{
  "n_layer": 13,
  "init_std_up": 0.0334,
  "seq_len": 256
}
Each number is 128 + 32 x the weight over its row's rms, rounded and kept within 0 to 255. Layers, rows and columns count from 0. Numbers have three digits each. The size before them is the row's rms in percent of the matrix's.

# q: layer 6 attention query, 256x224, rms 0.0943, rows 222-252, columns 0-223
# k: layer 6 attention key, 256x224, rms 0.0929, rows 222-252, columns 0-223
q222 104:153112179139115135140159103108149146128119153121113085171158083183109207123123123149155101068117073123141098112189074123054169106133144101063166086124089114143116102144117076095149104090104099126221107103170148080146171078086129078106149167088140090177169171024147082110136121110079163109129096079120116080096098170157108096173096142070139079116138116141122134135150173088173138109134096158139161121114176115091136117118088126117156138096125150126179168184187162108153103143132153121163165149093109134106107116162136161176143146127121127129138072158133128140139104093104094152175133097182154090061150122106136092169135100076097110136109106078139143166107106147108061133168
k222 106:105167127157139051141156109182127110108049057172146161133176092140131105122107104123178155101117058106128099108125131130121125125134102156148099177101133143120176113130145161167135105073152096120167139140132154160133114096095145130102126160125132090103125083109124121123098155110138058153063114112155090069123084074162147137154087130103165122122129123178177089098183143143122164127108016147125115106143129140120159136081211126181128128090161198124083102131164147124162086149116099167158145151096090122172121148089150111155138067075136155139167174183069089104150115161163123044139167155145131095138158172103138125081168103151186114160130084145145091096124171153077140082152
q223 107:145136061150119166123115099144076120107099164056134167160097128146139184081100085092163179120125129097068163152083150166163087154073116159098182133124154169174085165133099165137103124102132084157086146159112119105111109129149128144153137157173112145097127127126103135100116130123106094122191106136145112067087137100145094115168130142060097082160100139156173105095148090150134096174139148118135139200186069122131130083083146100173168139110079130141116125147070100116118147103119119170152146172100117148131170118141145174135101161160094073099089160119103149166090094094152087100140150159095128079114148052167138088103078103128090131095250146131126207175156140113090110098106
k223 102:153137150145138194118123123101135127150214116174139178107114099165093167138098156093123149116120142163084136041103097081170153133127080123149151129141159170051183151094142133139187104210125126175133100089115126085100085126206055078090110064161139110140174170128078094170129144128091164143097127145117136125186118163103112151134130127135102081137098095121152157103114148128145115160118108134117146124131115124120074178123118154129117072194147203148141113153152126090108152140113167083123127178106101137129179112134113033127106156094148129198121175139117148134145126077111142109150108097108084176122195099165113214128146088167110119150097094179119118142072125133145143167117
q224 101:161066119134149080115120060126123109136087136105155131165134140130149148181132127142141145129141127128115148161097146065125154118023092153172043136091130107146155135132096122138190127057157124165107101122161088144197124114130129113125102135153184177142162102093156118176180125116122144078138174189106098129109094133091179164137144175099100131160098129071170100112110169140084077101112134124187146179158110115085104173141125117099150143074119152116198159146101187107110141188123100110174150123098200156132107106127122132088160139128147069091114099114131067141152148117082037116152173082067183074173124116128145144127118111132129151148145159121148198132151086099089120153148
k224 107:103101113122117131081183091112150120109098124158135124203125097131055107080166105104117167104149115091098143099157166106165109152078148138102126176137111088171155136103156094166080090108136114084192096171130155121130172043154147108050099090164161161174111113082209109113121095204123117112108191140123120145100086162149161085116118119117083124138117119148118136090055152183097159140122133141126164116185098092105163190122113106156129163087195192143133119166096104141150130122113180122095094199083132154121128134105105139123108112092168190141143158132127084074075128189135105110134098143120129108099079052100137079151095121169150109108121094096121164150113147121128168171139
q225 108:134124081081125204109128108119139124146182177107128133136128160093128104111107118081138116076144105112137180151166081118130136089111152246129189109190153122085163150167140168173139185068169096108132180139131103157097103111132162116164140153137184156106147168097087133092169090099143124109101094162164082185140145188099084161164118149097148159128152153132109124104177128111116118144080121153080147103098079169127182133131097117143122119174145108114113113048147113119117154092162137121167129137109117143156166149176150129141085142213133132083152127150132145123112158147173142159089129140160165153175190158127173136045097142116112110100232127133171140209113131111110119143094
k225 107:142110123126153105144153174101162088119176161123181141069092103141137077093122163100115083178085189146178165100073142162119123156131072176122096111087169097111096096100101164118099186084165187077140174108115102115100136139116110134114129119073128108059189134156126079147135070084150175115045124154124105142119134130072139115186133123128136137070130127122126183124158169134140121094118126177084155177186133132157125112119156111128133139152169082167114101087104154136162122126084176127202126134118112181098166157136143186137175152158107153116156154180111106154099149102087167078111199105134148126159132132105126147096096167109085085098104134156142123148040129095130198116082
q226 103:128123082120134105110172147104176174114146103111169160160084118120061131148142131096153136106162146110111148225102162110163135177076121176088128082141146079138130109129137227100113176123068108122094169145076115106109121145119185129132136127111159127123150121095110100094175120096061146151131146138115102175070119130105186174161124091122161169088166153175168121112184083142123107120105212158181103169151123143124111128119143089173162115138156134115121146102123124134130148125129117111199116084097076124140159152174068174159089098168111116113112114157138151080139193137155149131113157133168131106185164105153166147140134189106149117179191069087059130063172125109153156128079
k226 099:110118139175107168141112168140153145198143136129138165079141154077110096124097139108112143184119122095093125162122146136135162119122103095142059137122157120107119128103157109156194173053127118083177089144088179127109091098162149180095098059115155145152149172123127138143091125116146153119126120163134090078160152149119141116137157147169122153097150141142144206193159142064117110174120111157082107154066027093099087135129148127098132070139101138128147183097114189138116143105084055114174202138134076113104073107092088133128123140149156141179086082130133099096118135140072124103072142124103064119139146085175112088115109184160116114089050105172142126176116104086140118152115
q227 104:125169154134127142073083124121100142174099118119121131145142091165158146095132154160125088146096140081157111189101189133165092108110145072180129087122082115146130102156126119083157136139121123155064063099131130089040157142139152096146112150157117099135123022105114123108110162129098114159089159150131171085197119112172090134131131123137129110127114148158115149141140127113149147155087109136146123146143082074138144075091109128109069153125098127087148167126166137126172104126135083150071131113115059103129177107122161090076140122080182169113126081106086105117099117143146036162072079115117112139096175155153116169124215111204158134059092137138215093133088172116146120113099
k227 100:137116150196105118146129067152107139125101174115131102095139144153080129120187172115133149185150093172122069102115133156146162166120134085135124112107120098171062171114128127090143139135132166097099201152118134110080140145156001083134138154165114210186161099133093118116088162126143063160105141088055112136094090118142079114110081116178130108090090077084119167085112177145128098060173123150152157117088140100114142114108167147095137102168147123164134181122139137085117108168143113124109150112096117136110151158166099165173124073121130145092109182126074103102208148131148120146122137172114118124068160114088100130157138059176135170083158132079144112158076124147118122118126
q228 113:133180184111106099137122106127176070120122155150128145153074159141181103170128132095082096144144112095104074070160113151082151122107082123107148127071162131117100189104159112128099149120103136130133063149100150139136135118160120088193090099145132185162156118108111085129164092117094195091106126152064044107059095112108101175122142216171096147089153197129084138125147138100130173117076124135123164150132127131116099117104116148161105106131146132096152107100057101188155167117188228170134118143124105118108189185126131133126157131131137086058135073100098133084160140138122144123194085145131119115191111114141149110159114121157118148105046070106141100141136127151124111119111
k228 107:138160107128178113145092178132155148163166136108123109132156078064109130073160126138153134149159151085090105115161195145106107145157091121130103155133082161085163170162166059067169117113099163142103128187143092154123157077149176168113126106120104144124160115195093108129139053116127125094120156197128106144044078159165112132175080194140136158149073156148124105095121108125089104078106110144177137102163129128156150138055103176102132102057132147103155165126108115170110146141073124199088185161156101062151161068154065184143108106143071133096148152102087091128118179136131132129095110120169170111160130126130092149088157145161143109138191135100156135118105132111149152117117
q229 098:161151120098123132084097139126139132078157126078137185114139123137090137110147070163091078147168115156148147125131122161102139091155130202117091107125103147158196155160097136148170066118130176103119144134131117141186112126044151032130149146143171130207152090151130144157114157048168137142183173119107062164175148108131205125085107133082073121072111143134111133116151119185116153101165191071085161115123156106116163189131144120081166083113114121172129043071111120173172133104156142128139142192155076101139111127112170087127103161146150094150138134109110142100129123121125100144145162180110167171072124133177114135089097120178124131120078088112081125127140121157118121146140
k229 100:111138088143101072148147121127107068165166169079123107108125193099167095131188105087076136140141142137079104104133145068100072161152124139135132098189152167110120132140112126139127129114098182104138128114156134119126146113140203165139161107123175127116083139103062119173118112211150140116158097106133128151087182078175139128095170117084099128091093175180106127170099117134139148054138171171137158121157091151128161166131100116164139104103105106121222056113173160143104152139095197164142089166082116155136076118086117115095190095178120118147165147141207117140140123106135181140153116139112124164093148101144145164101091158082041133132174089129106117150100111114109109104188
q230 107:129150115141152112115163099115104161127116159092075141116131011140060138140121141074095098146149136092134164135076137121119114104063129122104176148098145116142134174186138180165117098149100080101110165103141127120182105154188162187117135100136102119123126139124120157143115140153170116110108123145138175116072205159119089167149125108059144128176182082107164095157180107130158149081152161096119186116115049193156104172115142027130141169099116120154078154108123117138164126144183114125180171159137156186104093114146144115122112204126164197155096117092161113161125181143090087100112130115118129102120132069147162149187139113125145128171172153111135129109149154156149137093173
k230 108:131096110165170091200160085106159148148130158098129141104128086137100138120128127124147133101118129113159109174139205121089110165119177120109159101096156165165145118112147131165103090159138073170173139138065121119088077148162169144121099062180165094109200094111129138100168203160154129118146125110119061134137138198147094123099151130113107088178132085141126107184125163164091155158132126132111116125188106107171097036128150107164125111119158057120120115128133165103160155129123134064161159125096140153117148134129129124133142131104186079155069142129147136114093056099132168146174098109080102150111177115112114195145142168112043128168213094093066100148122124152172175123146
q231 091:187088127175102166093157180136186078155146172180100158087077128142134127079043117102162126136158169109169117101101171145113176150088142114150124118088149168150134165154132078126121094185136137182147129094128192124119179122078148116095110148128141142157104110132165098123250088139168111156129143131202130121106114137100107079087158114125136114124112127088117197152103119144133123105103084111100096169133112122108163155194125136136152131105123094083127186112107099146117061103088150208133127095125070131121058154178020121110124141142116150148115108160113155112112183147093071141131125144155103071139089174109067061136138137128102130098139136141132136123123156135102167148129
k231 094:149172211097149136111138135090086151152127123188140104136223191156132107116136098176127180120129090117150155085191134117195160125104147099147122153163126101092144156123078113163109135147101077072123165157099144164173150185134128122190097142095095186127121162115175123096098101072124118058194110131143155141155082175097121103136096132153176159131114095173113153118086068113122123134167127167128118172065134116149155087139138073099156122136179092054129115128169135105084160099108132141191129135089136123143159155132114126165152180170152158158132101148173135065172155098112096099143120102202145140158204131140094135136123182132140119152155112147128095104125130072150165090182
q232 106:159169110172130090109080123123139064129130192153078121088113116153063093163160129150138132175078100140145147085182125109114156087146199185094138121122087099153139151120160158101139134151134173124108102197109072091163098131178091155087104147086125155160130110130119093155142133145085122146106120136156105100135139090105112128114086161097105148121106091148182103129117087129071111075138184078084174176126132127097036176141087174168077136173109120088106157123082110150117143170153124075169175098128131073057121138152118080154100113106081130107126158105159088150121131193122109134063149052142135144133139162148159159177099149151106100131122145133172154125064086100174142188117
k232 103:109109144124160179111140166169092138120077074029132086126134143097180082133164087131123132119163082130162139171074118113170112123072177149156127168120173104150084119120179107125092222123160096077116151133176053169108190134126171060142123128148129142148181106115122101157143121151145092060135164157182074135091108121164115125149097158139115109120093093104147176085146128152146097155092149118121120150152107128120105059082073136187093101147170133092109093162133142212129164176109153126136155114122139127156132126090092100092134143119134107140149104114120056157131141160118117103146115115166079166129085128159128192141155085135082131106109139117174135109071186160166070132179
q233 106:178098108120152103167141172118072130162136132153090125156106103121092180104128145133125146085143139146172118157134133116110140064096122179121136098185124119104133056135117136138137147164060109174132123105056171083171154091106073166133148178179132152102112122104181171091150146109095134139088102093179158201154174128124106100144109115181138113153073110163111090154104160148129102123116110123109119096093121084108131076189157157087160055158113160152024109130105082081141152096121129114097111108138064115171121101104159128183100076057135170196117059086165129084126124093127140165190090101064090121133114098178141161103113149108115139151104096100117126144121102127163097108137
k233 099:180138102128158095125085165213092137108158123112089100110145106101101079120126098132125126071124119150171127200105044087150122112061108100138124128171139115063049135179075141212138087110140095145155126128124085161164111167104072106151172157118126088132109136136158154103080116159122084144125138090206104172099088161107119105171127082156070173124125158059135158141122092085180137146195137110131111093134110159083100088137149135148157127113076094167187124163174171102156134118110104128172128144153161123115105074074150090137062124132147140149160100113149177118157142189139127109098134156105129085109184108135167129104156161110182142138121108155114092147125084102148188144135
q234 103:113178098179207100130180158130219161145104130146156109133128119099063132140128131114154114120115109126115119131146089082178085117078131126123140188118152161176164150058113111217098044142118053139136172073111093133193136171085144111145209108137113092111123134134149173102151088145121191119200159103136117120084136175111074174084116170117099138131070166107134093142130120119130112081169112103122129158144142079089119105131148098133147064127097157108199133126136143128139109107136122124194113194115094157165126124125117129137156129155120154102131096177102162130152106174097129144089143110139156121149137143076096043131127185066135118136144166096107189095171116134111131149131
k234 110:112126171136099118127130132081112079119093181125126115205127120108096113155087121163154120075156165109197099117176134111117182148148089164129076132120108106147129122091119090198203140167082101106132103141115128158156198031138171114117146135152157102099127127081128099101142113077097144108163129108051093146106114141063156174122172158067125162155140196136140083171202169075145126113087077187100159124135133160187090096116196074136139068132154112104148129051141106158169109148129122104168118124095157147151164120179178100142173136110105137178103102154135123117038092157143101160166106137135099117131136086122105146122111124091135135120127111127123170118158156148106103097155
q235 094:055117089122052113060098115124165167064127125119121144170119154151110105125111085109117097073173054160149110148129138124140082109047215143092107103116121076171160177126159122125133111138166141150099108177185070100083165126130160113147130090113098127133126076121166109086153118085156142107065124121127126138150111145111137117122090136149108066156147126073047193097170143137138181084127117117147138165092154099130090104166131123104127142101149126155115136155165098096131075120166193072099097097103134133131146157135127111133077100107145106112135175156141123201127120108112170195098146112068094118131148141124150123050107120122048174171169147203133147132160144107120159148126
k235 100:141077105087143071096142144148175139152103124128180134112131179139188139158151119200101116117083138140159109069140131125180121118098148157114054074102117127117099138139160113098112102098127122065096088145133179118144106156095120088080093164114148091083186058109062078169140143095125099091197156132079075103093120143147162165060209055083140133142173076140109124132151078157134143104170133144119142143144174139156128150125183115109115142140064115129163159127128148174083079151126111168146111187163177117073130093104115133114132116152153159098109174113083144113161109153104169147130067073141121168133126114152152146064162123160106109087118130155138107094090096082097117146072
q236 107:129118139088124180132111129059127140155104085147104081150142151172098163099157113041107133080141185107122087066154117104078103165075152122153122108151121142106136151099075106160134120152109115143111140119144087123114107051123182141104160127099085093103106157073143111093144074175111137131161115143124076139103096187115123171096123148083066133109162057104152138100194123178117090083126107065169105120122130101057111124099157139183145087152144132152150117138117100111116114149140185148147141103157151081193118069179152090154172149203189120165132124133097130103091142118153046158129127114195169097161120080088136075107137121169122097097181131094128117079154135102105161114153
k236 105:129120101149132145141120116125153161085060088159077133128155131143089146134128189163089159074082114169129110091157124101159085153188094128200150093066112169159131183154125112178103116101100126157199143163122097190101164115123149109142179113086176183088123165151109089119109108134123137069092143106086172157174105112106118127150115098104105158174097144232116061141123138137109126148105144114141129084107147111125124162117127113151143097132181096122100096186156139132170142087091093084130171072140148105093149134143157097119152153150105192156132094147135107179168133145073077093151133117124127121138134129135063105073180115131095098123051047091181123158164154138123163076099
q237 102:181107099173135122126154109140136085074079107131146059126095120075102083148139118153131120079216145127154098120136147076123151161127103088071155160117152148146136130169142133133100116126142145114134152136100148179108047097140112124148126171182100129083112119136187157145093169132075122074087132112094093069105189148163084178115088163146098127189066149145115108109140168167160108059028164062080111077182100093126152149126107150140102117108122094155096137106120104126148095191112131138136100156088138125135144143132101103144113163123142174072169157197152142164107116127108118079155105108114053113112067120134152142111180099057132181140092129118125168138175097131150149132106
k237 099:160137103146149100155206046095108149043123137109181090064136083136079181089099124160147113126158132152199148149129151130114132195146128072154104099137110133101146169138110151153105155123160075101135091148151120094140083134180133102151094139140137126110084054096127127138125093110118118074158136155177096136129131101183175115124149216156150147087098132087142091141131148115107043150090165132155098124178098141142084162124129131099117105125160184115202087076096141077128120166155139131146119103207130154132105083157076159118164097119125148123102109143164167106139137162152102057084090142143104122124118085071098104094135164124089150106141078196142133098127144183167134152146
q238 101:118068138151143122172178116146144065059163195075152114089089127120099111161127126122174163151143086042141072165118160107152105151111154097104142122088137105100132151130132100168109143149120047091129200117083126145127119088124181094107141141151108145080163126112119098143097139227142143144151122136134127196082106188104127150108130129102130158144155080183158124148114105134069156102099147136084135075191151120153128086053111139163132115189113164222097174108143161087087125176160126121092142155118140200151075107137162085120154125137148102123106150140158152160108121117134065128065106100094134140136145109154109100112118118135107164140119146148108151047117078154134139089173
k238 102:142111111146113116156114072077127127092138113080137130140130080177104117032089144114075168071158133100163133096091204123110156140079131126111130100147114140172207143101195196129051105168106154153117160176116115121110088138118179099157109146096176203201116134106116173156169111085120156119098104100108152170159137125147115138087090139174084127107179136160132164170123133138133134132121155134120193060143129139162101148143188077198154129116112135127146105176102152160191137116096124112059168121159157165112180115125128200160111176157156110131123085114103167165091133128136089084085072132150111129140161119163163138142148123134167126111116144129053130146127109135104072105151
q239 108:091118079159109178106173117142135201164124122163154158134098129126176115157108116148112080094079116135146134155201152161119126119079127092132117110119169118145103101150130132057162151130147107087169109164170131191123190133088060141091111122186094134133134144142113081110128103078133115137194129112151148100142112126091107133129127135095105181101127144116145077165117099115143108132106109123074158155088094169128124130160102096155165156137161123098135209141113080150179137122169181101122029123087061123044164153173179097125198162116137131109115146142054068154124133127170123128108092109123117101164054126069080137109141107092078118154152088127152100152182117123073161096164
k239 106:130089118112168172126138128083116133199049133184178183134132164114125060121093152128193051112067122103118186135111097100079188139120173129207046169127142155106116119156127102145122174087117117117092133129155123128118155134137144141093123097150138121110137125129096090156159096101117093097102094145129109121157091116165106110119101127086148137081105139065160110163178082165108150117139037038178165166126124120153116108145132170100153114127141096140170100132161100174103116123169095087146072133072153082046128149163104116128188138113123128155077196112139087115096143148090113137076138068155155139134086169114117130119122182129144101102179155138117118139119127080145141094170
q240 106:153116164169133119147128100098124159120068137107119077172160102143087107121149161131086146139143146167105095128169130082138178125118179085135165100123182174114116065217103186177143160073114108118074202120066135146103114115100132220159158172112140135097127065126059103128112087109101126122106161138140145143098100221161137106134167111076142142092158117155146113182122093106048135080134136116112151159092085137123199092138110131138152104078135112093135135101157146164100124112141169113192106107103147130125137149127107110129174158135087151121116068112142153165143134140104077132099172095168103042163157072150162103074135190160114132140131114127125147118144117095184162160098
k240 099:101187164129100153095099137142123152109133137132168158113129085098132146139119055109089183110088140135167129129129154091124117077154104096170124091116147091123119208161145073152157128130102143105165150108096150152103141142133124113163158118122109140153182109125129218098098081174156117097056168157147108101148069147149100107105108153128099172108169108184211179138171123148121102210071094205079150154118104162099128124163099109149105115118187114173153148080164120153088140093154097121172129088135116133096112108128134154143132120128180139076102084188150157127108075135071112164148182083138142097181146151186108147136088164121155160150181104060100171160120098129157180110155
q241 099:101154108138162105129079104097138118103101119110112118200192140138101101111134101175119162076168141092160155115132215155095182175090066128139084107128184125104104146075155143092129102089127153091149108129139174130162157138158119131134155156116155134118114161166163120043095095117086118065154143123134183051084126088167119177121126178074124114153140212126128171145070159135145133093161152129141113136119137156115188161109165151120116111127100130046132150130184185119166128164103144131123145087105167178132137159103129158230121118057136130075129107162107104131096131156122124102081093177150131102075143150149091169118081151171151100133145075130072107162152113144088157140133
k241 097:084174095138085131078144153143142111108116140176154118145115091121049094141114154197152157179136079147103143154128121062131144131167058097115116104164163099149135111156142157074139168119164108141145108097157141169149110123171149140082103080155145093122096168130113135156135128098090089131167132076138110109109186141229134100172199133126208176059132123073185110110147129112147123079045074137163076135141104101091201048151126149158104085105126141100034142119129137119123084119157125147073135067152104101102119132142102146092115124094096139170154103133108161113143080101117109150158129068111117136125121097129109147160109145186182134129094127105111120153176149130120168119133
q242 103:084102151095128144128138046165079141178067146184118120133076151124136145109133168164116106157118086131143166124170128125092134101150128124055159124089096143160101113081069168110156131129168103125116107136139154130125087134083113123100146112124170053138108110152218150145110118118134114136044141122084201095149124109109127146183093107108196150095126116080151123153169106189143171197115066142136062133049168140086124077121104082120119135128142155134091117146176137125127095198080118125097080153102115108077157109104114117101145092152113179134144178126103132092128099138170098114072157163176135139091088204090124141114133094108166114135120148118163088122133126072114171081175
k242 100:134159163184073109158148183157134170114106127140138207155170118142158111124118162144125152135176085130128177140109111167105100156159141123117137109099148111081062100093120081138160187154159123118155152080163176154109126070135174140114102178147157091150138130098144107108141111125142122110134151126154080082163132126140075126083088116124195124148116132084131112091105137152123126091165072142102136059144194140120155153169074142129119151127140109157119176130123140091079091171127120046207115080127185125191123186164149131108131117187084130057126168085082193128125128163114099132138099114150112150107141153044173068135184108095145103084124166206142158141141134131135116139190
q243 090:166150058095097145137092157106131174155076128140120136184091120124143109103158167108116152130206120108104098131136175187105120157157114197181158193163098140141135144120105120091145122153182185116117130145162173167127152111100164129151143148143102110118145097178114134126102119178075105116112087159128135185138136151110175096098136146146194089161111057089143127177104214179112117111105105147151157153158102086103190146088117131125176111100214115112122142153114136133122101147044061113174129113118116086166127089146124130140079139171186093066163122113104107112137137195107070136146180127074148105118184166105083130136065161158103156184102144118133115136118085098134112139103
k243 095:111154146155120125152116119097070183154158168179147126099176129079124117142184096178072152144094146147139178107148135140159134142147161084128128168136134118140128096137194144159102109200116130119141106137144171137077165163134091105128089130089108169141087088081129110111093107103154108130066166122150185128129077159128157149136073104120097122081151167185042095094137092113103136121151118170136100148168049107168161141121115105179126084106129094106151149153061083094140113136138134134127117117119210123127032110147124065115123139106117126146095147150161121122146148153104168119124126077131124096114088091100133115123106067157108165113049121169223179206087108135115138154066
q244 108:176159151113104092141150154116104166145124142075166149131124124148187110159226149077139156110141113137135122144112163204149173088149193176135114107162117049106098091042121128162127122126133074084125194117124059162155103155131213139126108093136124161152142111099144149101108125099104083133162159132128173075114115131107108120135131171115168164113126130086099138112169182184153108099120221099135146152118128150131091126075112086075167112096158112142102153104122073137107170172121131146149122110169142118164087120127139137107151148148150191119181076129097167155146101134040133129109181140128139142119150101133161115106149165175134095131093121129088163127104142112222149129207
k244 108:089141079146092117118176121201164121139140115105109150123122089082145119115160135111162122175136111063158149081093110134086184096219151120069120171107153149185116075129186151155132135114183144145138141113102125109116096044147144107119154134119156114169128115128085127158060140126151111136123171085115149165054108132127107153120161134134138169122160099160111133159078122144132128113170196162112134178108096151134103140088110100147071109077171144156135158114179089054169139119142138079128139146108128110186112186129102160119111171181112143167092120087166095149159097124085146109111095115110097119084110124131110089103054102064123176137126123068042118085181113083116083146071
q245 111:157112135143124130110059100126139168146095108078172076128134157129059107090149054183105100105110089139181181135167179109118137148059111131134107081093126173115134107152123173188186127076155119130114152152072115141124134098116135120139103126136145135084182089126154131102180047100079109069104153164152136133154074136088124100094173155155137089189153118132154110118158199089096089167139102117087085098119125167143137135128134099063138088114167093162121166085170096143106046067140083103131096061188139147060149117167154158082132184119195133131137136150113166107103113151104149176105149109163101080090129116176128132119101162111146086162139117151154114109130120137150130149114
k245 110:113117126102175129079122160142153118118066139188167064057142114069079132070069153135075122096122115086150143102160125070117126122143141102126059153157168107115124154157140138137139124091098102064100174135126127123127135135181115179135136129084069104133219060109172129124183134172104105127111187105123142138105170129113146162077140101196117132132100038120158140162161050135095112165107077162091160122130107169111184128208161130147131134130131136152101144099178139095096144091142082132142134120082164148116129091167132156083089119119144107131149110147118141149114147121161150150101106153091152124160130141146171070134138078101060134118139072095179160151139172072082154122085
q246 106:147125096116128158139107124129138099102101074187132157094113121187097122105104138191175119152208139079167092101094114109137064093170067167092127136129133097121144090076072106129147148132141170080124119173167155111179120139154104095123114126174087172172144144084109100119107123086207160155084179123110073119077170096116165104095096171171087131072168182111123102059143116141156093155124095117125087122160168148122119175166092154154147167130124100122111087127145109122096164115153171148087126100161107143128146169116155121170153138185068107052161163042148129181112091153087137128084144122139131074091089095132131136157127157115094147106056170132103146078123153139118088114129
k246 109:128145061086188135081175080146141129192154132136127145150154097098195070159150121141125034141117134093117112151140132095127177134174101162156143068145079145137121130059096120113188110128147136159120151140107155147159128146162101156076091172096110132115131147167124093099093082127136147164143160114110124116174148130145142078089135139130127093095081163135132177158070113094101093117066135159086141150188121148114152169151139141141109127123149159082171073155187148134070153152108161104084136142175112181141112098170179090149193143171092080167139176127135083167106130109132136149082085122114134183106032157104098124162142135102179094178102166181118086117086134141113083146138
q247 118:138148174111177169143123088168109127140077149119144156110121181195105163150045131079137140062068163076166132101146158116122163127107163137159103094124119084102122168142104132171160102122130117120096128139108104105108103122149140124157163135185109093102133129081125129117198170181123154101131169160087097156197132154098153147134174132129077140171149140101115182093119089094092099085094095086084142136112114126148122135099207158177107144200186185130141141098092050137109174084135220140114114118088141099104116206118131138126168135143114115102125126163078112144114075143162140166182101127089137092096138105075102096124154128082112095142182178085159100127154143168073134120109
k247 113:151080102173176126102133132144135113104119164149141082140102135117069127086153197146150144083132126131162085074116125060157145118143127101131170086143115157137133162103129111120133155134128174101105135089123100166148100113076103124137137175125128184100165106152150095151122129152118174153127113202112156091143156131111089097114089137091138137070089160183153154107081096121065117141163120072125123099181181099152119087106193155149121116124125154192141179121159110109192160191088155175105114100125135171131139160156126094164208176178122093201133079117097167123085134093084065088133154143118118065141140159136120096163185124119098054036127127100167169150127137092127186110138
q248 107:170150081152073165111167122083164076119094117134151149194156162114093072091104098125162174111138111141115148159079146144122156184125155140071093102128160150093143147121112107136079154127091084127140131108104141155133122068104128059106136144162097163094165117228136125124079059136146139144168052125152143122120142161107144143199124156133060126175138071137058142096139099146112124110100119170121142072199136181137183187123146164164146116133134179126138139107144114056120108136122147139128139137131088117166108175193090105147103105108162168165136107138133125147122128087128136137104170165149176037135162115136180128067095182132183137171140205091137143149137130142108114116108
k248 105:162158093097166127107122145105128124095224049124142160104138107067142114138136111172116137155089109091140125153054106158082067131095134105180156106132122140100108156124107180133079162122068115131160114121086177108152099124121120097125153155136122146080122090117095122064136110078136162101150131100139084154197152139140164134155132144118116179068109107136135123133099110133121144147093163108122100132081110071140148126153128173182085051130078153174080158114143141126125130163172161168124162150132133168147128135067177114153110166137049153220213133163146110146114188119109140185187093121128151101116177124117104135137132128149186116086063095125089150145152158147190121117064
q249 100:116109137111170129150114153189102153142161120185165132114121161169159118183194080169141137170144180161107130130089115133119118065105071141141142136130198160098144085155167157145172134101117173065078111114136144086177181098113130142109112167117106130183141077190075064161136166135107112112082105114049119104095121094151150164184105156201127098127114123112113140164105157116117143122144162157082085195136140155114117181091128141114192097107116098119187155145097133076132102091121153155142114138121153154122132160115122110137084135099190123106147130131174192070128126189148133098102078146114053114111130128099107127142146149135084130111092122102069101188064111049126127157167
k249 101:141134120136094175148114117145119135096185149153061174132145120078085123139164122154131126176086189149089174139128142123099097115176088223108168145133089072137118133107119102162188088143124113139127211076190146149127097183179113130101179118110090133171122164082113107163134125058150058045196085140108131134095153112119093138145152173143117122126143109174137153124137070120066108183137088104135145174115094140100135088089144196179159176123087159122164136131112112101141134115129115165085137155128083113151146119125137126087134133127209122122171145113163130102105175131119142124095157156102179096079123114091170150143094119115119112150136161118154174174065142183156110176176
q250 101:100144142094090139129149107131138110123148122130157080156086156108161141105132156133133120100129140123108158194088122043162134169125070161158125117083086095101123138138153071138100173135165101086107170202149082157174160105162096130093101114149156131150070109170156084127123081100126137070112081159131102127068106092104121154163111188142138097085092110168131138087136126145136136107147161116130130106169173120131184157158128125161066058129105051168126169084072136177125097132128160148154181115112117164119132155090116154144099175073136138111121142092142112086116183163060118177230095126113129178137101037077084113172133126144085148169152148096122093129102161137082102134145
k250 099:139091125142089082103145093074163075168197140143172093134147080140099149082142171098146113123111166147105093167129060219093115118104115140096102079081123136129096163148156144117092147133101159161105174177108132126167154146127153130104111163090169151150173123176124078063176130143093102112171090143173167104114141146175124111173041173134129082127176177145137098100122143158118155122119208088127165141146125096191113122126097117094113130107137112070123127142118144102108114134134108140112146140099055181060159153146143136106112181081174090120145086128164095142100126104159139101045080106142143135099070079111191131070099202126132132118101080147140143119145147163155130146126
q251 100:165089138113167139100090180168125107095133081113148153149124081151150140161084139128121123182130114111143121101091081112136101072104142149134139146116179174150118147137153156119194102169154125151156131117089051140175084094083132103109112168113066110134076091128188106084159131153138161118059134177145141127133101151136127127167076112166128102087101098147141162169123131156122049189115179180109112159064070098093132144138121140165164193103133158149086103161122062133127147081093098099190180162117157112091121138135190136127081175130115133170130091113154163079140115087071105091166185137171132115129121087071134137104173137084166065154130158132113130089101118060168150105162
k251 109:129114068140152116118114202127075152092151131149125159105139149107101158128130143107106171067071110089135097128118132167140157172112104151114185172151096093127112088111070109154190126097078048187116136150099078158097079116121115100107083143146086117126154140083173113166116140187114121078078164137176126150115085120067168139109103136139163082099118111146193091100108137174134080137186144101077161087158167088092169148127140133120164089151157113090164116173126122080100143148093053108108154150119103171179076146052115132146137171175077123060126123097139123124121120128108105118154121132084162116142133060079105182108073112129099101096088137095153127138100148176083084149132
q252 101:143138074095103138121116153124123149164108145106071105181110141057146136159105091124165178128098155099126112125069121136161113153173176110162128101159149194168158125088137097111130106125135141130097226038146109096151097135074123189138094053105157107087127126080175166090145180124135127167130096169100117200140101160110080163133123159154124125114098082147090114148094181208131057184083171075163133148104170123125127156115125154135173171097139182151104097088143170107137139102115130107131109076182143161117125102117086176180157086132124141109150107111131086153092117145105188074104126082167110124105125092099129073114111139171126158122141166121101088163166090157093114147149
k252 092:097106146137094119158061125133065108109144073147041145166081163111143145106115116147147126121106134116172102125128102157197160196129139146087152208140118128150138118138136130121145122156223153096168054164147123175142080157122149090099126105101110129061165129167122102107104085171137077153094112092111208130174183128087152158114164182143080124111155118123121118095101107167154150147126076186107071134112037057127147157119126167091110138132107132142133150135091089130129100134131140108104099113150137098136178083138153080111160162157035147127121089112165070154083147130088112120133108106105055079133118154073130109155138127180124126151138142162108113151133166079154125129167